config.yaml
head_dim: 64
norm_eps: 1e-06
bias: "all"
parallel_block: false
init_std_qkv: 0.0177
init_std_up: 0.0177
optimizer: "adam_variant"
lr_mult_up: 0.876
beta2: 0.95
lr_head: 0.00471
decay_fraction: 0.833
final_lr_fraction: 0.0
batch_tokens: 262144
z_loss: 0.0001
dataset: "wikipedia_en"
Each number is 500 + 40 x the weight over the matrix's rms, rounded and kept within 0 to 999. Layers, rows and columns count from 0. Numbers have three digits each.

# layer 7 MLP up, 2304x576, rms 0.0237, rows 1689-1795, columns 512-575
432530504482469505491475487578466434434482438507568493441451441547518471508547455489448393532482494587478509529519445481500572510504481440500468502454444491509441471543500554487574494446488510
472500504531480498503498439523463513530525454461546530516465424477523547495469510533550529479481500460505552526568506466520496475501493517491505502588531543495530457506564476528472530449533548
500551450514487479530481425539476466483510453498501464518504498592492511535462422453497483507528473497494475510445389464412488509508537515482491565451596480513410492470449547488482517481522522
534523484554535489513534503549495477512524514499520535443456508480469551493486503523528523527480449524452541459474485492542488523495474530469514534504498504515513473475530511555517515525433509
408485546462524513564609521555434499492464526491497568447561505485411457497533500492528525504447454534466474506544523466478569472507436552474461486472474494423560501418478511421472493496527509
479513538446551520486503528502519442602425491432499494468502490430436481547474538438508450492527473549530457551489482495580521444505508496449435494508486543525460514486520481532436423523517590
474547440492527513440425449417551443399453473445588554465537471513459527479507507456455527468543504536544548519486495479417559446511491462512432517478450507491518548537546498510526556514489442
476538514469543485469498544456543507541497433486537517500513451584474525568514474455639463539462446579444450507486472487582495510511461492472506468556482414500479472446494520531493552528504469
553469519498531515537489481431587523504545471535513507489466506534528554543492552490577454466485508558533516494537494502527485503485459473454536468476525457589476466556518563558532442538494499
428439540603553480479495552561461521481492490465487472475502519482493502491567456505548474462469484512397500531484508501528507568522438443516506380462571509487494513481492417482567483449405537
557496458477422492509478491395472506461483446523492517545539490420515462505418494540524379518484501551603506504529532458472539502547496524427385488429468492470435573475560521517553500449481564
493548565538572510465484535494449609516443490401535483494567532453516515567414499527523537435501448510434490447520518419545524440504535478514432408439445486512536511532470489534574499402417494
535581442465561481459508471478500484483498500477522593508413555489436446500552565489565543417479472493507496482509460521511479439605480502462413499504465512489535485540544486532513538513489502
590472487536524493416560448484464530479568475477478427454570446519456414483492476479448500503528465555540476467573375491512505588529455508539513537521472497460497451611507476512560515500456513
492542521486482479523515499504502504517475516546490526525538505520464464522513473480520456486534510505571434438480511503560546463527511490444412455529545517507490534482524477417472539508427506
585445516460503497515487508484549453507556530503457434525504499458509510494515484526493500490478460449521533503449528487470534499493478444441536556471500487511526554449447550504427497508437540
509570506575470571470557539505486552462504476468566451527465458479491540536506481490524472513476501544495497531540478515485501448460480455521536492487488533520456515542537565495543511481418531
555523432502570581413502495503489467505553442553503505497526439540537571494575630514562483463427525529563507526526407514489568443517580421513533488508457490478519611553467561427511493467444498
495533580582485566468518477521518439457519490501517575584441480571501517512453490534518436459497440587550585461468486460409503484557482535504576519535417477489487448533509468446484428431465589
538541505465520474508524540555477528488515462533510457479483484420431512488541503544491495445527546504451482498480532495520507511481469473491412454541486522537563510506438513462487473483455501
516483551470579506427424517547496589571481484537589507517480443502509486576519477572472558446397444518438497473496450541485536542479543454630496451546520465466571509569494524482517445514393481
477459506474594567500540508444529505524491491507443555465533472497463572508449441513502482479447466488466489442532542485530501527495484477519536500453465532541507490560482564472558439519430554
458522531561527517455509512552466529489571504485432405451484382586448443592491502460488415476467475529495520528478495490522545427450489443501527467530526536478431516478496553482609526449476504
437463534544519475437510456458539444539508514466474495458502435511474508525498530472478487483450509498465483492522501493516501529576485453521486463516539528444497478533544473542494548488491531
459563476528519525532526480491524458523533466518542479512506500433483499466531474486508463477532525559476520532545444504514532451498508466550533501514438513421469463498526554575487498492511463
484452500454525596432473446417578425506470497460548511539490488558392462595470511453504490456437445484464519467459546532563556488565510480591467466447590491517539491479497455491573463475548454
498485488534571545459511457547434414524488448490566476563493477508518472509549474558502543507489553448400475435504507483434510495503491461542518479435479494520524494495478509472551471465459568
585566567458488485455511495445516524481480534482576542589536474517464462550501515517485516534545524469531480494486423488500572611558516537475478502496428474487499512464450480506511498500514428
571485433422525495525488472519478491526468476561497411550470483575449537539561558483529581513502575448556500536485495500573510380483443413524502509594494582527528437475420556453467510485552541
540527545488532419433507529535480524494414515490546491533476482518550484500514529492504528485433507498517494509545526512456473486522506570525456469516508491479529495445568531452523500524452543
506497506470586482507502511530412444617551477546550483593465459506486439493532537537447475548507499516426420442533537410545494485480571451481491493484509465494456531518508577483427495494557502
488503441523455511521460505464474488530454486532510559446477548502502512562527491523492471489469533504476496497498442451495598548522423457481448502511449451519479556462448450552518511491463451
557471444491511515452534530493559469581470503450441538525530473491534534552512552474494522453417420447568498459550483506580554530586492515463484468538512488451470515538562509490507469541476561
541537466557490506483575488522479468449593470480605514502538451570494512506523514528516470476473477462486585503509493459468542539515446454572454539488469427476492565489499501495502516479528483
466545456534550512517605557463429501499465471494502481512483489484568542531414499488468572521457467526480523487496552522547490461478407451520491478521563585575479485407504480449505498470494495
526579480496503507453468545485492460528496470496509486484477499508427447499486500510525513531511517494493518518441469536539547453562468503458523499501525487545540437522555520536479383461571440
515515543466505573534517490499526546450512449499448477513525503563518488479501512506471501519515527552585519523497435479482450546470522489407548436496508497521527534458477555501484476478501464
478559569499525573513513460540506484461532523470545434589517490522526482483435499486516434448487492469561510493487481512429546502508527474537523439520495543540463455518506468476524513444525495
545527495498553472417556523542558434470547543632444495581527438478522564522548535536508444515406492485522552482531442463507510506492483508505494475578509400496500581485555573410470408436514542
537469505447508523484450448480517426525484471486481474501479422482480520528463522476482476473456474495485500491564519535485525485447528514495485507473480483525456470519546468466538511532509494
464524524501507519514506527513509505556489473516541529496476571504494517527456521526482395433498525532465585458527486529413507480510515511478486463556398473479507524403492456566537507471548515
515496522508521497482541521498465500491429475521478535450485551476535490494516466535525478492536509546508454512538448530511482475452463496510506523456506494585487518523493483506494477532496509
523577449435515484493561528521578465550504474428486520485522518515485530489471479563565491385485498505443545489532484461556506490488465548502512506480445496494502462524518520394502545522495521
480517422542504471412501439514444481555508473455446503438469496465425512551496520483476474514537446544468520468525472479510526442513484493460490511580564484518435580446498482471569453453524516
478531497538507592561511422533466453521489438501497483517452518513521562476515534487469450517552523532503523464493518443546507515486487477530452465519517502563550475514470504477479501503576484
472493413399530491508534519558516450483535457523490455471512493530536499485516542521486465500492494527549471433491471527445558538504474516582545463458492479538568473484490578501597438515522514
486459515588457511433480515559482509461461524499506482467496492497436467496480556486477511508507477534582494494489516512481494498523548546536425483513505468536514520533541496505469516518459551
567491441500498454572447482551519495511461522477457445504542497516495474543527474536454488477475450535457604478484549470503544542501530529528536584489441478476559538470492533516524509453449473
494469514569477467456485498480472464503532499602497495431468474528523502503524530486556520490483520570521604508438497516513487476514499518455539437465544514481564467485538521547460492552521519
482467539554537444561532508503533471491462503492493518543512456546461476549595484516488563432491510506509545423474536509486532489543460475546530515510542464431570452512503499519485475546433562
579540425483498482520460561510445487571527509473537493573421458545485525546481543471458479463476505514475526432484474508479540473442551534526499413538452439441492505559533565465438498516513461
512416503458525575467491490551499433476408524484510486429482542545551551502508504515517525497510500408526565460529533430476496500499509453539452491494500490511554517466572542482437537444459547
500499505471452457467605562520480464499483522498444518457544552475496420488521468507512563503411596559496511430526471516549423480505533456551484494483398484553511487433581495527472487419422485
477504548534510502460477472507490493447462523479565527516530487485502476499506543492509465467499499585499468550562459506575506520522482488500440535448496476582507497524591504450547468468443473
455523531507523491478506411459528506488505503553565454617467482514507530547515462504530492576483506457465590539524466372461563460526553513510473461556492462501461553480492537389527559546519524
591449594513524501491478476538456469565461483490502538477468548518537529517573596527481484439433488546522518505506528454515542449490469448503468537430476553548480514515503509512422478512489561
493459443498506487466515496566450511511497465527485425520433540510476490501425491532512517507499473482446514532499488479479461432528488445454491458540498541476501454436571522463506501397518503
586483496407547545499503435429499434549533516492485451528444496499476501501510522551526503465459515496535440506505473493489572548535469451478502505521495500536474521506482516490470500470496507
511442523519492518530581543536468550488488542576516472463524508523560538468439432571450590509452486506424530523536419450459488514477512491481530489514428496457581442394505506457458558507532512
496488444512531479517497504493513516496532529448480479495547479479425529500424479469512409514478409498488519402549457533512520502485446526532486505473441428502554542559539496466506394515511484
532552518587563478543574451545464513498573489488478505518523528495548559498512467486553445469459519527502617526552522509518493531509434403464593493462541458525491513507539493458509487475503402
456504497460497479553476547572514515481420418490543499458473508466449473486452464473494498535535481511498517484511528533496510497457426473464513475487479501509498507517433508478518484538469456
502492505518501496489523513521519433500516435453571490486506441556515534570439481494484497501540508483566563507511484502488461552488508503483486511548433528511534527516507490512478502452460489
453515534601540471499532527511450526544481518595503513456518505468506664466468496487533483449550487496509453529619428489465530479526513505557431463481494468530494510467528490509544488483446479
523539539508541491472511443460428485470497473513490427470512539493450521478479546489547492508526467551568507500498478491442516488491475484515543521543470523458494564514514469566472526483484551
544488452511555535482504523538538461514528533506544524518483499509532486489458508511507441515509487508453501510573502505515460489510496523462457507505520487587487512439486529503427498477451477
533497476558501488505548559506463488576539412503469486564469392462489516484491461428502564562429497487486425445515554465503449483504477487536563521515524528522483542562486467475522495496513496
550587458521471537505581522501474489435453485529443476505488501542425502490474488548503567528502468470511602492494534467442483473474472478447495470507472496481531567498490482555470540527464477
494537491489453536564548541498452528510500540488410523544482475473468535507439518486484493546480488484461522543485458422562444432574471492547409466506475549509398489444502425506501525540472520
456442522499483504450546434547477410456499485479455496450485487477496558526475497544481480496467521502498558568492487525457550567541524525479523500460559498491493462537534549439479513485482491
485460485490553460536574471435508537498547423545455472469519487533552509510441430520482529544494495485529465473443487494492468494570451545493492551457458478606478491530556469452509451540465493
468539499437574545447541513520506522513542512463489479505475488470480481600470445498468527439544485518488436483505560510496487527592498473496479488476490463447536486420508530457472468474475483
498570433556527590484481473505567471461475520540524517506484488476476487470573590474536438499468479555545491487521491512513465403537512485508538514500469463551463495533451503490523471559432557
641493561489489537543468515568450549559549482527503467485513492594550507537546524603450412519508506556459496548533504421491567527451475531464511487444527401534539520543515519438441444492521549
499495447517476523526532490475496503525503450518525519516460502491488513549491511546543489553484513521540537496514465499525490491505434446507552522485493502523514475467500483480559478520487494
540526436451444437510502478474528543480496467529592489625470478548458479645494504467496483482474514542547476496545390486493567485448502384550451533545485537538439500504524513475510449467529457
446490504501467510411487479506481471504418496491477498410469490474463523521501530562501523473524533519616505509520526500518514519489493512502404528484509509482517493537520500554478442519431524
488561473457523472535474474484484516481456509511473485585458460478511493560529489545519472451512542521512488553495522444509548524525511453555477502495448406474521500455460492371520492483509447
547521499505489524495504435470576490517529475520463459533515461423477435518521518492499463493532439536506507461465519475488476511486516540528502476523476486457468602507569545507514498444551573
485511544541475524514555534499451542579543473545528538568491471502510471490439518551544463485473501541536463523498573488630480450492497469465443435484481487432423449475600446465555548477516466
555502488475537480497576456501549533495548524501514531552462484468519585523563481520494462497483537488470515478534537512456496556507508472469513471468474533462512508439438524474491486512517416
451463505496484487511459505509433454533513502502416521547411409534498467530533484548504498517522510494480585444556519392470523559494490497412456422466498479488531479501487487497499541514449539
509511517520559470428509454480508419498486531512542470528507438444517472511510534507476465476510515512532499543538467484516510465493443478489472486511474522493463563460512524489417513505472545
473504485534497563492458498517487568438536467458458426517501497536529472528496484559495481540506499521497523543465520420467541525510492451500514475496478544536424506508486443423481537513505459
439452531516541520485531571497518526518470487428520495477544499462451490533448481471522501484467508474498526442502552530479471532479443527552542455496449464482461546554501482491541509444474474
563474499493526593469559462453486538463594560530508509480489398534464558523551425547486594534554515509419538478422509441533495604557490520526445469510510459467536506503408475495541515489349492
545525547551547461474558460587503491479580444459526546520540451515553522453494514521446529511462497470479509515521450537470488476498543450537542483556538513498423507469502557532547495416443562
544443495561420494498452480446529518486586478520513444576490451501480530587537547495503428497439415544529488512505452534531522480547543501499494485521457494526504552541564580505490467533517496
598461497472464448498562560465455452491531523491520491508475386448466560529393475476433475472482518451565548454532465435516484491482521496530503435493539521496559500557486551480601496379499486
581452473532515479477564499443489491476462454512483592467486438520537554491459507454447499570483471474528524443481507450543489510478535464467540520478424505479438434461501484491527541536488491
503456555576490469451479466543598543559486460505455434562468511483451493575524533496469497526469537529558484453550540508572444494462481424535455481581455531522502533495531538435480442525474525
531521489506618528469492514482536515488501470481566524517517485529443443488428501474489496518541489524517484500547535493481495522527482516528477511518476499524498515454570492496481498485483508
521534446510511438563551494539452514486500536534472434546548576525484542516520475600542509416494519483508525568449535501504550489536421511479418431473508552425570448429568479465519525543453430
604502511487560519468509548434504475496452480493488516455515535560527573474491511604449559428448517495534556497450550404481529497473486521567482524487577528489490502495445450487449494549560552
488487461561534461466469506500496486428429511513532499510508512457566483510507488485522456515478504444516512482531521503516446516482457433489460486469475449534459539534500436429511507500427509
505461534473502519432511459483488516444483539454525478529504421564485499526426505575527509547476531508529472557535498415474540476561479473507482420475487483472512614586509451480546488498503490
493546480522605544463473483444460469523483492522451488473407578572507532580514479510516568580450487495547426455467502461562511499566510519547460496530483500408572541506512489450520430558435491
470532547464513429535540453552440505503440518537433427540469472476523466520548502643473423559554494588569471402518521498473488480520418455508437483489515419530506498505449521470487449554539537
520425415527465506511482546457520428486494501493465540536526487435514506531510428538530541434441495530506516542560451494501443509441522471562431462482394501512574501471519558529520469517467514
518461467465516508482552487455487454472458436530438441498547471489492513527532536461493528512509493486511475493499515474490528461523505506499468500499493475465516553495496521486481503527478519
480504525495528499486452389458462489529537425520610508564499536556437480563480540420557465465561516527462406513547493476497493452521444520563505547648448551537487515521556484450507467407475510
548478499505483544506512491517486572526522520534431468469445538496555485521507442515486500523397389484485500503517512509465509534455541476482499490518550425487552544523499519454555448489514480
574516531477471454400495461481493469592518504520535531568468537551423484565480488532512528424384485451498538404505468515464520522506447580494529493548531517464576488516556431486540444528460532
472512533546526515471495571526518549468520500492547437509580473557520531491537484503433523513481495460513533491519501485515495497495440435532440470471510442547564502559546515511465503567490583
540492492583505513504534465580533466387548416501454493484489428548433530513492481467406507557534488536517610523549472486529481523476489539504514480508466458601461472501485489480466522473507510
561482478481499536466548449478506535553522524484495444580486523520493521610440450520478530541491489437433446524478539521518532553449475453518498470492483515492441499454487480465523485493536510
457487511555487445528517525458532461437492482484548414502531470445505414509508520520481553441500504453599492503518516496498481550523457517459539444530482537536535488489495532416618507405474552
# layer 7 MLP down (transposed), 2304x576, rms 0.0228, rows 1689-1795, columns 512-575
502473471404542506510473458412520486524474560558487533494471569507501486477445564497431515496509532484514501549473507548536499502521436441508465500538525537493555436523446493504571517467502531
390455521460458464445484498454468570445451464469570491509473493538493469528513440526577516494575447516461484519529468576486436426549481495561453436456543464441501506495486463416489453513465481
450479481520514505501462615441556440431526457447558534527559516532542458409438430516474441501511497477483548495451576526642490587444485501585494487504508524515489461470527510454534464494585452
461475541489483509562497479451508527540474473475467412536533473510438484532503544443495495454512528475526480548509531506497525504552483511500492482504511443459467545499456551439485455431549461
587439562507495471502480464490542392469573451487512487482459484467513481446401531496521485469457423485405501549467532458474464504508536501478527503447511523447429480520531476560528463599507575
529527570526503534513479451500558528520463553486508468512542569547527461501476418538531556560507519493515489499556477488501466544394503423468539577502452566465505460572588471539513473489486499
479421522533549509540544459538515504533596491550504512513413461453568475542439490542571476511575502464487487517556493510537426561506477434495486474528541491571560513403547505481540519532476534
482499469441502409536521453582546502482455537474568565445483508469423505395519495499490532530488457428463474429542568529542450444487469490527461521483471441542473471431527531495550539510526526
471540501441483514566480480467463493481591451424526483519477502512457535485501489542516538506545555511470545568538498515501500443471503506491534496551517509476525496545447503544522523464498528
486586530494510497463442464447513482469567487449481542466533578474545504495492521437460470573514527439508500462513547476487533489511487537460467608489483467490482468530495515480436479446433527
521485471541539524541498482494535511502491492571519492516515517482509488523529501507470466503484463473506484512496485514510498474502523495495479500465495522503511481426534532508479536474536542
444503459530394548479476487497529465475438525594504437467513486464458493504554518486487520556564504509490481523506459507493464537476488512470514488497487476454444512464486572448532526523603528
497435545456521505515493546513491487511513447498482437596575592468574544490505456471461544544401558533468529479543503534460500545459465493531514526506471485453517496445505541535584550462497574
511460514539432492468506453456574509521478479450492463544410520474464400489500477448534548497516476505513407418500442548561530474431508544497528528492507491538490576535423468501510534469529461
489482505479505495454520471461477444486555490572523529464510427553555528502460411537524456531433500482555550555488525382529521483468504480552526485443478443469544539526505468521493525511550547
441541480510527498497486510479449516520443454495513528514470541472519489513532528564523527449523470450500508545499475519455478432594477540496499460481527530551489513528496458528533499537473518
486460455510464521492520484447499530534566484477502522556539560507454477503501460546487525503497464471491487470490533542512516508519504596528376494445506473500662492447487493476494464520557519
443527527487570427594588499448562516466602499459361442537524570558477513469524453498549499451516497409495468503453478575519448513484500462496567460388409579463484465513515522461580498445466588
448610480422515488489462476447430530503476489553464537503512560519481532496496462531533423558528508551573458498567466496475498412436578465547564575530512510472571450426505515480433463525500513
547513492447422513499457497501463485572531514436444526468485506488472514494467515481492567516507469469528477540501531399525484471527578564488564507488523491506506529473499481502437574520491482
537565576482400403511487465483428524510560518508532461492482426515559498468543558543539466589578513458485586556577491490519411537476513480487518426495575556551544526536511533485427511568530505
539542482536475482479473492505494482487450494479497448527455488585489486527602498528403483470529564532543493499512467489509462414448454425475500455590521506473455517489550473498511552515510491
523515440476443425533558535518500504544463490523512504573479491410500476528520565536531526495468514508463421470480535486447476553558560517534555484488523479513492474538505458528489500477477510
517515504487531512553483512494501556483472515499483484515533544443530472511540506521521478499565572519563503449546531463519521465481486536458498538511531510469472494504443483468507508530479495
481510602575507504464543516467493394504520501515463525506417461480455513550479587486567542568464522495546511525505456505519512504467495496519459514537481488485561466472480526467518462480495510
567518518553475461570559506483434569462515497548449488508526478515467518576531534611475451489513483484493537513441566490422470561555506457423544589488507488460491463494467511527445529576524525
485524465474515549487495528487486489531467508497487518472509549451478444623455493427499486467475475480499545543438523513471485507425521475488432481501565521475480540516590489551505500470442470
481476455460520565517459530493472510503439483507474490421551523426592535482491456471499517511493473548500443530488548488513484469495464518508497549484484528511503512514574514412443487457460570
495459512460564533568585594473583519505595520529494505535575517514436500484495556494445463552482415474486527516517523480534453424430478516523577551458519469500517485519469470498458454532516486
512510452538506532505509510454555482531543392472534430503457544444508485534547473491478501510504494506550492551465509495505546492523523494461520443512481533523482520469489478505524526514574510
490459501541504478456538502543520470491436454476620532489498467524497441449459477522444491592524613522504462432504529505483471467451529506439521533520402589483499481511484537555440487560430493
507558479483497505477510479557466513526468514524456377521512598483482482445436465464456476555511535520454488560599489503443510473531440489454566530514461484514539511505560569492515516484512521
506486591573473492552483462545495555546578569519621405462508482487524480519625525543484458512641476560499520508468518562536484470534425484455511418493541447518530465552501565532453458472565493
511610477483521472516460542498540466481445449516571524453473562502518483474412505453542479493430434437511481480419544549408527466578572479414549529483542572483460563484515509513524409449413515
499443540470436519536509529474491554485562600434520471469507531552489470532521493544427474472538485495483533506541448570490506487536451509507446530482470431504528525518431558544492539473462557
497392535528518517544544490501527491475531549539468505528521569512525547512502474494456513489451469478451492503596503475454467548515565537527502476461486526461480489522466493457531578482439494
411515481506422483543541566459507491512514537438549481500477488499506500544509506554514456426517474478482440467502472504523484434533536533521521447440527538503535527516535487483512499510464481
479504480511446552530489550470463470530521549429551476511505468502561520526472485483471547488511507500520528531489483524466508496544543464522496473514535515475493517521492505452474564464521451
550542542507508562516511500514533516536474599494452492645566457523440546450489457527497463494462511569513500497549576467522502489462482422525507545493527467475466487503546617602503590488499544
504506496489524499554551515551519545471474526553506514502510560515474482463517486508490521511494480497463473471450457523490467526495503504496454467527474528484518527519484493533489526467517511
552438461524550533530512522523439451422565508453458549440566538588520488483523469520470539545442522523511567556437604454513475448442550509496508461500509460436504518458540451530596531492566462
479500472521536521484473498538489515502517482478455428577495480567496517506445494505500478464529467478463527462534488524472496559504489563476485456431497549379455476537513427478511523512522465
573513443529509545529465474500490519483536505565535430474477471509532466462453512498505539568541503514546485519539562494477598539453443440498520497487455540501538481485492442499453474458551469
516496522483466473530537473574525508529517484442528470475494482545581508459488467456501519500473539428476492480518502553502501496476551481469475554521497472498516494470496431451475505468476513
463512605435472385482476546452496534480544501566482399525498512425489543510521497521488491492490526542516521515473542480552470480545537469487509528507473453504434598507534470533556503432407443
437549529511489468488536562543588482593437476429454529510515548500455497378521457527477494507495522460468512482535520553448534543501501436423495465488498475431443548492514488487466444454508549
451510499470468497551569512519499458547492485467446477511471502515480468484489524516439537577493537504496484488560510473482486447555537606465589470481444495463564513523505494465525445482551483
458516512511515507495524556568444525495499574513495543509500471517507526483535474517487578495511506536467506434483443491514532541486481427439478522552554539420490504489463478505530514478561494
466503525532523531495475519504509507520466467471545516523506490526556480534509467469437538490486520455560459463477493546512519507564513514487453487542518510516518469474500506477458496474525574
515520516547460513472435480449594472513449471508440496504530493429516481517496510535499525545452494408456523517498522443494469484522440517452530544457466520535453482574513429531526500460510562
510541523477507488487504511458523518476517539489469522465441519551546548475531510452526549509529484533519479481458452533562549531470452485493470478533468566535511521460524502478453486515537506
395543498506538475516536426500461499477532494442497508572498530518451484547433504480553559456522460497466484552523505582544505526531521521486492456461469489487471455503449454485493457500559486
518555488473510551463500442475493579520443477501405504473497482507551501472525457543502479482519509473560515468444431536496515518445452509524485609513505506529510538519526489490578537441432531
488540532436462452509491564486511478460517511465518493485446469498544551538544463533522525465502443496509486485555499463565480476473482537509593498475515505418480532472498430493512455494516501
512528512594518408469525546523524521503515549454561458559514519498495499529487478480534483442530481531452500431510450548535472425559520424551488527528555507493468576553487498536482677492580540
418516591425529482515537473480484528508433544478555520506488536427518534480542475498581503467538469508527488464492513513466448498538529559507452481551464453519470489440535504510552523468493446
471478513515436563515571449500473511484463539485540502466547482533561487504544542483483443461462518511438479552442557502549417492542509523489492543469509511482450482543437572430502521527471500
453524490556518501516510496506487508546547499422497477503449498498488535490508534497469497508554503456499542530458488422515489467535568534485565452515510505440560506558499534468539476517530531
527580527548559468465531500551548520494504492510485496505501488517526528500484532568477492420463486537457546581500494517476468515490376537470528509464455488489488509513498485543481544446460435
489540581541397514493464499497482581470549422605423484447483479515463470539553540523500526481488507553439509502474534478494523425545557493502442499453522504509496503438496502537533536518458475
453517481456493548471482430559406512595398459514463427512459499501479482561501487436511492558528569532505452464537506432499535475524468531499468458502504449542522476464469463528535417527493463
495527469553476493517447547519440513472504463483449537501489538521474536415532534475497421441415456523553504456532511503475490446505555514494451510521517444460564501529514448555505507509449485
495517515475476502518500500480528557490530508496448468501471519465465475525534516472517517502509500472436499515457528552528548453458440527507586518590481455501504472528505482523495519490547500
554539476497521421455477520500498519554424538527516487513525496525443416509524546484517517514557515561630499519484516450483561451409451469464479518503500443417569457447498537538481490498551436
477517527497509453513554488481498541538487511481534511553479470453526550501459522498477490502520507485502520540546516449491544429552548544485568486502470513404483572517507498469525466517499546
455501498485478490549529526453463530479537503465528487536528497481523553514517511488448576486527501485520493486496531473516507480530560557521524523510516516440485520518498449476550483470561456
521518501547506536584546537571446493450488467544422422505528456525476474529510549500480550443485586482491496490534432580485478578564466501558501542446421534494468445518513547517589487448502435
486536493473468489579445570498424526545532529509514477453460514567545604490504457529501537505543540536464540481480533509545537499502559477495494511455512462577501478496472533485518433588432491
524426518477480483605480554439510515505516492516486489476542542468478455460424529478508520489588490632501506490496498444525534552409434538497425547488488625459484558517486475540477498551388549
519529495506528511523574508525464477465522535536562464480460524498551576515455502512452467479498482539360523532459470487493618542506494511545445492459502426496543495417491495476460542530509522
546522516523509511590450568535413532520372469515598515621447446511512509472604486529530468546510479512540535483542589419459534515476551471561437411552480488510501535490486509455493560570522490
499562490541452495472509464470497536464474553493570466454501483523589512442584477466484461468528534487499531466494466468536430519462545453474541481608520531513532517481469505516540523485497525
479440575484464411545499537480478498548528477444497484572502507497486543490456464514485518486510494473432490487492544476507506457567472575504523459452508463474531509484511510457561457466517481
519458526520508427479437432468495495450486518495467514549553431527543528426439566564455491618506498486587506516512554468439469526533484496540528488492515474462460462479502525533413508513498418
429512497506474484455483477496518548506503515450526496510512475486517479425520486477502479453465486527428475499455524516558563522556510517485495502514549503471542550518539517500467498464527501
529531522518528500544445539456563568561490500494510470501485475498446504481509601504514483550484520482601458521567543522522526497494464566526504461454496519490437475508479537557571532473436498
541521568527503500503585441516564452474522511534430411589484497470576541505499441554533442474528520558460548421517513537470489549572553526461467531533465512468481561513506461422486503415538500
457463533578458492506477500611542483466464493523511535538523525517553532455458523502498489516453512464521497479543524506489471507448476509485537443485478516521502529470481508542481438493490469
523483457539528524516509480512545491490514500445516524526495517503496505503568499489475469523466469510480506487515514555496452491491539472481516479505480562471521535486501541522517553444512558
543447500484511490515501498519497492510476464671505529509475490516521512521449523461531566582517523497516533490530481513477533502411513518577514510600477489532535508499526470489531487473481514
500481514513456500530423521439507497540508496449467472467512563445438425447517503548578502481578464567467517495481545523528482469499470566557460545445441552448484519552486506512491551485448438
469529450505494497484452508480490528475567490450470494444483574462529528519499500594405558590487556429513515442452512528513431496425501568516499539446535403521508499447433443564466466531496469
471505478430439576539512507510524512581488484480476508493477502472513546484497568521478507504481495529456480527536533516492500513533597518491498463501538460485517527527517471492522422506518487
482517511435533482460553515483491454459452577492434519468526552505532521501502481476541497466435499460462494476552442555540505541489528485453519488495405497538502513512526490457507504470524514
523441592434538527526518426496552581571407508467520454508470488543521556518524540491452534556443537551464518516505478516406534464488502465555507537556528536509440432476487517469552486480469532
491484510495533508515568522479513472539594506510438533496516469505546538521447497531504472581397472482524545533500452556496492592488528482499511487525571551535579524526503484446528512488451502
495515415563525461525543585449474516458487497519467500504514523527465537548571458532501544422533474455493491425448569531540607523480508465517529473442493500485505521506531512537541426509476521
542513484489515544451453521485497481543469523489522472503532468483488464540553510475574462554498502536522487532481514496454533468421513451489554525488463484481501452494556447520538535480498500
481464448473529465536498531482498520552435520522507503555483526494479456530430422543486460484517536592496483468541501521516481451473513519535602468520418500485510561476415512499523599532528548
498500543525432428566488477515569496474493505534443505482502524483468468550452545500512499448559524534507563457440465553568510512505375473423463591497565540456365565573533538601473499508488517
512517515479516482487591546479425469559575447468521506425451555414461450532529550541564494535539530506524520468507534538456479531469447509451457560537480494456478505533434445543505505538501440
440520499443486524570546497502517552557547495474545486552503532507501554506536507510509496487515462506467488536523538534441471495490540549486525491428539533470529525532446496425529499539524498
431458411511486501522517501491503492470590549486491494481512481455570547491466511478480628517502520524519501553599556416418451546477472518497568480575480548494482489605497472544471549435457530
529457430494500515539423444473501527459379524441495567566501528544502479475509498518436472418598516502470487446471500504457531511510440460551532477516466517526509519566538457541502476570473514
452465504461512521540535501499492531537591503413540442539513468503514610529459468475462496518511510464454544530535445473551453487537542573472450462415525521445466568565460508532479498525516412
511492523559461582532601560476524554481536588486446578510507470417470520520498508501533609535486496534514498443503424451486475524561504479447490506535518520469473518496526494480563537454514534
494496504527452453541507470556494495432587488498493442494546476486432540442522458499479441567522511517479504502462502508494460515448491543553561451467511464532486503480510487465493566501475444
516447494453496473526558469437566467497502528459489476477597505459513467484487516442549576546393470470542543477575446515509561491457455497494418487426479544516534452549449532458469476528500515
478553479466486549491471507500451539465502491478502515537475468527474525529589487396478437567496457520476448511503511486484582449456501491496475570583529462549556547521561468515503489507533402
438486515497550481560529472517448498528521520484519461473464501550488564529530496503499450504498481500447417512435519502512509496553507541476499498498506519471519536534477528463513493479571488
493475446474536597543510510552481524496491459468513449503534442534429452528626468504479526472498500588495526442552436517556538433526474561503458495499527515567494524540445512479560458488508548
510483523473555470471496524490498499503443505481515521549570488598437498467497543572558474544515489492487442437526537516504513426479519505528456486468561523473512513553520468537510466540504532
499553578524414458562524538528501507430419467499491469490562464479491446463521473566494442479514556513533450505495544443540527543569450475434437512451493491546470525511485456524462533516487487
488550534510534497511477526509510463554451451506489533487567553525531478498567514482559500531569533478487541491461545512528519439479477450519520557462493559472479522482546516528583542470479553
506451412516437498460581523543448475540534538479520541497480522527540469526449586474589523422468511576485509547457503487495428531503446514490470461508525480481490477535511565506554505477553445
480431468448560561460524481503536526556524526432464503555580520496549474438467504471447476542517490486568434496481470559599531461533483513499512549532534509492459522520596484527415530499503557
454512558488513506474508489521559511511503514550568505588445545488518530497492571512487504436518486597517469373405557576552530549515488521503495490544565538520517466495517480529424453437488531